{
  "num_hidden_layers": 13,
  "vocab_size": 4096,
  "tie_word_embeddings": false
}
Each number is 200 + 30 x the weight over its row's rms, rounded and kept within 0 to 999. Layers, rows and columns count from 0. The size before them is the row's rms in percent of the matrix's.

# layer 4 attention value, 256x320, rms 0.0375, rows 43-53, columns 0-63
106,176,277,234,211,174,206,243,212,186,197,204,223,222,227,180,155,179,159,250,250,191,181,169,124,202,225,163,177,220,211,150,206,182,208,225,210,263,187,193,172,222,205,221,200,250,205,210,167,160,195,182,167,182,240,217,259,208,189,205,201,151,226,239,192
102,188,215,189,246,222,185,208,193,203,215,243,169,188,164,205,193,160,175,147,198,213,223,199,159,216,181,251,219,219,243,177,191,148,178,225,172,217,171,233,266,227,184,190,197,220,217,227,228,165,206,226,148,212,159,178,214,197,202,193,230,245,184,247,185
098,187,185,204,206,210,118,132,220,181,147,188,158,263,184,209,206,231,191,259,206,166,183,207,178,206,194,213,175,207,152,172,200,253,192,256,218,207,183,165,220,153,199,189,126,189,186,233,219,201,187,158,242,181,202,186,190,179,166,206,160,230,206,178,197
104,211,141,169,231,245,186,247,176,230,157,201,185,261,217,220,178,214,208,188,210,219,172,207,200,206,232,246,140,208,200,166,212,217,183,188,189,153,191,154,221,220,211,199,222,130,222,175,222,169,128,240,171,183,146,197,214,223,185,226,177,198,147,170,167
098,246,176,235,181,205,225,256,263,231,155,117,235,152,223,228,249,187,239,225,152,186,244,216,224,186,240,136,196,213,224,229,213,195,218,196,217,235,242,221,196,191,166,242,252,242,182,186,228,237,157,119,207,204,200,173,253,230,175,215,204,193,223,209,221
095,212,221,177,260,215,193,201,192,232,176,208,189,183,201,195,189,226,176,155,199,233,206,217,198,230,185,224,170,196,201,170,238,200,227,169,229,224,182,173,265,210,201,233,192,160,234,179,212,186,233,185,242,206,222,188,173,190,191,203,196,219,230,187,227
104,221,246,172,222,210,209,224,189,233,147,146,240,218,212,214,191,166,151,163,242,203,156,200,203,209,150,181,215,231,190,151,192,199,204,197,254,203,248,220,219,135,201,196,199,223,207,209,223,179,268,208,191,181,217,176,225,227,208,203,265,195,234,156,261
095,169,202,210,176,194,127,170,187,202,192,135,183,183,278,172,229,211,188,181,213,211,176,219,189,172,145,183,154,207,169,234,195,155,158,165,126,236,225,215,140,217,202,206,206,205,148,231,181,180,155,268,220,200,253,204,224,202,190,184,199,158,189,186,222
101,163,201,164,221,229,227,216,211,244,185,202,213,232,217,168,158,175,202,162,226,151,179,183,198,221,214,178,156,249,182,143,189,202,197,160,253,194,173,121,252,198,195,234,231,193,193,220,151,226,180,241,155,204,226,193,267,164,140,230,233,180,208,222,193
140,139,208,206,244,163,157,185,191,261,186,210,192,198,253,201,197,227,191,207,294,203,232,218,221,195,177,209,189,193,165,158,183,218,257,231,206,188,182,134,204,216,148,247,162,218,164,184,168,219,156,201,187,239,218,158,220,217,202,242,205,163,172,177,186
099,210,220,241,233,207,184,213,193,191,194,176,203,194,203,162,205,210,150,175,180,216,205,209,169,255,213,196,204,177,149,197,214,144,195,173,189,225,233,172,214,193,190,197,232,206,267,187,204,247,208,189,239,211,177,182,189,203,197,200,234,166,196,245,182
# layer 4 attention output (transposed), 256x320, rms 0.0465, rows 43-53, columns 0-63
103,151,196,250,212,190,154,242,180,211,197,196,205,222,250,194,188,248,138,212,212,203,221,223,147,218,249,177,185,152,151,160,223,198,195,181,196,237,219,193,176,167,196,225,281,264,227,170,172,212,223,178,211,208,290,204,210,227,175,189,184,192,185,227,208
099,188,185,212,235,195,192,213,199,205,264,234,183,165,172,216,166,203,163,189,144,207,155,255,232,178,167,231,214,263,164,215,256,155,202,196,197,240,143,186,162,206,187,161,175,219,173,171,274,227,172,198,183,204,157,198,216,217,241,198,192,240,200,213,217
092,197,200,212,159,191,161,173,238,212,163,160,179,241,172,224,176,235,134,280,184,221,195,214,170,214,206,213,195,268,181,222,229,193,162,200,182,232,241,206,196,188,159,171,190,170,171,186,229,185,198,171,219,167,151,164,276,229,186,180,207,205,179,185,194
097,212,245,167,213,141,189,157,181,245,176,189,185,201,238,211,169,245,183,170,200,187,173,228,215,206,183,188,203,185,140,251,216,170,171,155,187,205,192,184,242,190,160,217,176,155,196,213,224,204,105,227,175,216,169,220,227,204,206,203,216,152,159,197,194
093,188,208,205,188,186,230,225,194,220,164,178,190,163,198,160,228,214,286,152,188,192,254,163,225,198,241,152,197,162,217,161,259,198,229,174,214,202,173,244,235,209,191,168,255,149,177,214,196,245,159,252,178,183,192,178,227,231,193,163,180,157,213,183,215
093,180,246,230,222,229,197,168,196,206,216,190,184,250,252,186,169,238,164,173,245,193,149,188,222,189,192,210,187,172,189,202,128,175,183,200,193,174,207,194,207,214,200,243,198,155,212,189,164,123,182,199,178,218,229,256,179,238,205,232,193,247,235,163,184
099,199,201,193,223,226,195,186,192,233,156,199,188,245,216,199,143,171,189,187,134,265,177,167,225,236,140,203,214,232,247,203,191,158,228,139,235,248,167,171,138,231,206,175,223,211,157,209,221,196,218,236,156,227,162,211,192,184,196,214,250,207,246,230,236
081,196,209,209,203,191,145,223,245,159,162,196,255,172,246,179,205,241,140,195,213,188,202,255,204,225,164,163,221,189,184,212,192,163,166,198,192,201,277,204,201,165,190,142,162,208,231,177,183,173,155,156,239,243,240,192,245,168,176,164,211,172,223,194,227
102,205,206,239,186,221,203,193,228,229,189,196,222,206,215,190,145,192,194,211,173,180,163,297,245,220,247,175,170,216,205,204,200,224,177,191,215,195,183,182,197,170,203,229,198,188,206,169,182,290,151,198,170,199,214,200,247,168,187,248,272,183,183,194,264
058,296,133,188,251,211,135,261,262,153,192,171,195,199,250,190,171,231,202,201,183,213,202,202,217,235,182,211,187,211,219,153,168,228,202,214,170,189,224,232,208,193,191,217,207,147,192,190,195,238,218,209,208,196,227,189,255,177,204,211,212,160,188,192,184
092,205,215,237,231,215,168,191,188,231,252,197,224,194,179,206,235,196,231,195,190,224,197,206,176,183,252,190,168,215,226,180,193,204,183,188,209,209,197,217,197,205,217,159,171,151,225,249,209,269,200,218,238,193,256,168,230,160,210,235,174,221,198,165,214